Each number is 128 + 32 x the weight over its row's rms, rounded and kept within 0 to 255. Layers, rows and columns count from 0. The size above them is the row's rms in percent of the matrix's.

# layer 8 attention query, 320x448, rms 0.121, rows 0-1,64-65,128-129,192-193,256-257, columns 0-111
size [ 86  82  91  83  67  83  89 104  73  80]
[[102  92 149  89 104 174 106 119 115 114 116 172 156 154 153 115 145 140 132 122 151 170  95 145 103 145 134 138 175 173 129 175 123 140 156  93 172 163 153  82 150 111 115 118  73 119 104 129 171 166  40 125 107 130 102 118 130 157 145 180 144 145 149 110 113 158 134 138 171  92 124 170 117 133 121 174 134 122 124 135 135 126 137  82 141 123  88  73 197 106 112 146 113 132 144 137 147  85 104 142  99  93  91 164  72  85 140 165 146 119 108 126]
 [130  94 128 147 121 202 130  83  79 104  83 123 178 115  75 109  89 217 163  88 208 128 130 104 115  95 145 138 129 196 107 134 142  93 128 146 180 138 160 118 172 169  99 131 100  97 160 108 137 129 154  83 107 157 153  93 182 121 101 121 139  67 127 127 122 104  84 140 195 142  66 107 131 129 144 178 120  98 102 126 140 122 131 205 161 142  82 111 116 153 123 139 137 154 104 113  99 151 111  79 156 139 132  98 132 111 167 108 153 135 128 167]
 [ 93 103  92 138 125 148 125  75 147  88 151  95 130 122  57 120 123 205 114 101 136 143 171  84 177  85 108 133 186  82  52 167 111 132 125 146 129 168  74  90 113 118  81 155 115 135 116 145 139 118 157  64  76 127 150 133 144 109 135 186 179 162 130 122 111 158 104  96 119 113 119 203 159 119 167 118 180 169 157 124  47 204 119 126 151 105 137 170 143 111 117  93 136 127 145 152 151 116 125 169 167 152 138 130 116 107 101 129 119 162 136 178]
 [151 143  85 119 137 166 137 125 105 131 158 143  87 104 101 140 142 102 135 100 170 113  95 112 155 140 167 141 148 162  92 134 132 111 156 159  34  77 177 162  93 142 132 143 129 113 156 121 106 181 109 210  65 126  50 180  92 163 119 107 136 100  82 137 177 146  91 125 118 134 104 203 154 152 126 183 130 141 164 207  94 116  96 117  97 123 107 139 109 123 101 131 119 133  90 129 188 135 125 107 106  97 142 128 141 147 119 174 120 137 181 138]
 [151  67  96 173  99 109  91 107 136  78 159 150 158 103  58 141 126 188 135 128 153  85 173 129 143 182 124 198 118 161 137 138  94 105 148 166 127 170 137 131 114  91 159 102 133  96 155 154 166 154 112 100 133 121 127 159 182  96 187 128 151 111 188  66 112 105 120 135 131 160  97 132 101 134 168 119 153 134  92 123 141 179 120 126 132  73 138 128 115 147  80 144 101 162 103 171 139 113 125 151 175 159 153 122  88 109  99 162 105 107 143 127]
 [111 164  58 167 162  86 115  69  89 157 136  77 118 156 118 137 157 119  91 136 101 156  89  94  85  89 119  74 100 149  84  83 123 125 112 108 122 121 137 170  71 140 112 129 185  71 114  52 121 134 180  85 109 109 106 123 119 146  51 163 131 147 110 175 166 137  85 146  75 123  92 144  76 133  99 144 101 124 109 159 178 110 107 115 146 204 105 141 110 112 127 171  98 139 129 143  96 159 168 100 132 134 157 141 133 120 177 190 140 121 118 116]
 [108 108 175  78 106 114 111 118 142 152 101 141 187 188 164 149  98 164 114  64 127  85 140 114 139  99 149 152 128 163 120 139 127 147 185 131  94  78 100 147 132  79 108 118 111 109 136 109 171 118  64  92  73 129 102 112 129 115 141 121 155 141 141  45 130 188 123 140 162 156 117 167 115 137 110 190 137  79 108 133 164 149 152 121 149 100 112 125 140 142 125 158  66 109  88 192 130  99 162 123 107 139 113  99  96 116 178 192 118 150 123 122]
 [110 146 114 145 102 150 132  99 139 135 141 142 134  49 113 104  65 165 170  87 161  67 139 111 146 182 128  92 140 158  94 163 110 144  88 164 143  79 135 111 186  68 103 151 169  68 149 135 137  82 165 100  94  72 130 136 159 145  83 191 129  99  90 125 113 136  73 159 117 145  74  88 164  69 129 100 119 149 108 151 109 136 157 182  71 137 201 136 103  91 125 122 127 130 118 105 115 114 144 110 182 164 159 115 136 110 101 128 155  96 129  63]
 [163 155 110 116 106 137 180  94 160  65 148  86 122 182 148 144 111 184 127 116 145 122 116 128 136 133 137 179  59 127 141  87 129  75 113 214 100 144 129 167 112 130 170 110 153 121 125 133 115 148 163 159 156 135 102 144  61 111 202  78 119 179 176 122 131 158 151 168 151 139 150 162  94 111 125 140 164  79 109 162 131 139 128 114 181 130  77 124 103 126 142 121 125 160 139 129 129 103 136 136  99 129  59 110 123 151  86 143  70 113 147 142]
 [140 122 119 152  98 168 124  69 187 162 141 139  94  76 162 156 118 107 168 117 130 171 143 121  86 134 111 140  87 122  93 159 152 181 122 118  87 115 118 119 141 147  79 143  91 128  85  74  97 115 152 163 125 122 166 126 114 134 109 169  68  49 100  93 132 121 114 148 141 129 100 155 138 152  96 103 136 124  99 166  74 143 153  26 122 126 123 132 142 156 154 187 101 144 112 163  90  85 135  89 116 112 147 130 154 160 102 107 130 101 135 184]]
# layer 8 attention key, 64x448, rms 0.113, rows 0-1, columns 0-111
size [ 83  99]
[[ 90 103 110 108 133  74 147  63 145  87 110 129 132 143 179 134 139 184 117 115 130  91  81 119 166 145 151 109 182  87 101 118  91 104 162 147  99 107 147 131 163  85 172 127 175 114 189 119  62 163 156 112 148 196 130 133  96 129 104  60 125 137 154 140 161  96 138 119  88 117 121 116 108  69 203  93 112 103 146 144 160 160 145 102 133  88 109  96 173 168 166 127 108 121 175 141 134 156 149 159 105  86 104 155  99 105 144  84 129  71 163 111]
 [ 88  88 167 133 109 110 159  88 138 146  63 128 141 115 117 110 114 211  60 103 172  56  89 134 116 155 145 143  89 141 101 135 107 147  97 138 107 159 113 142 143 142 132 170 103 105  77 106 156 100 104 102 156  70 139 139  93 148 136  83 122  81  71 107  96 146 156 135 157 129  83 205 130 158 142  69 104 115 115 196 122 114 155  87  96 125 100 127 147  77 134 106 120  68 119 134 143 134 114  91 111 108 106 121 101  64 130 125 131  95 141 161]]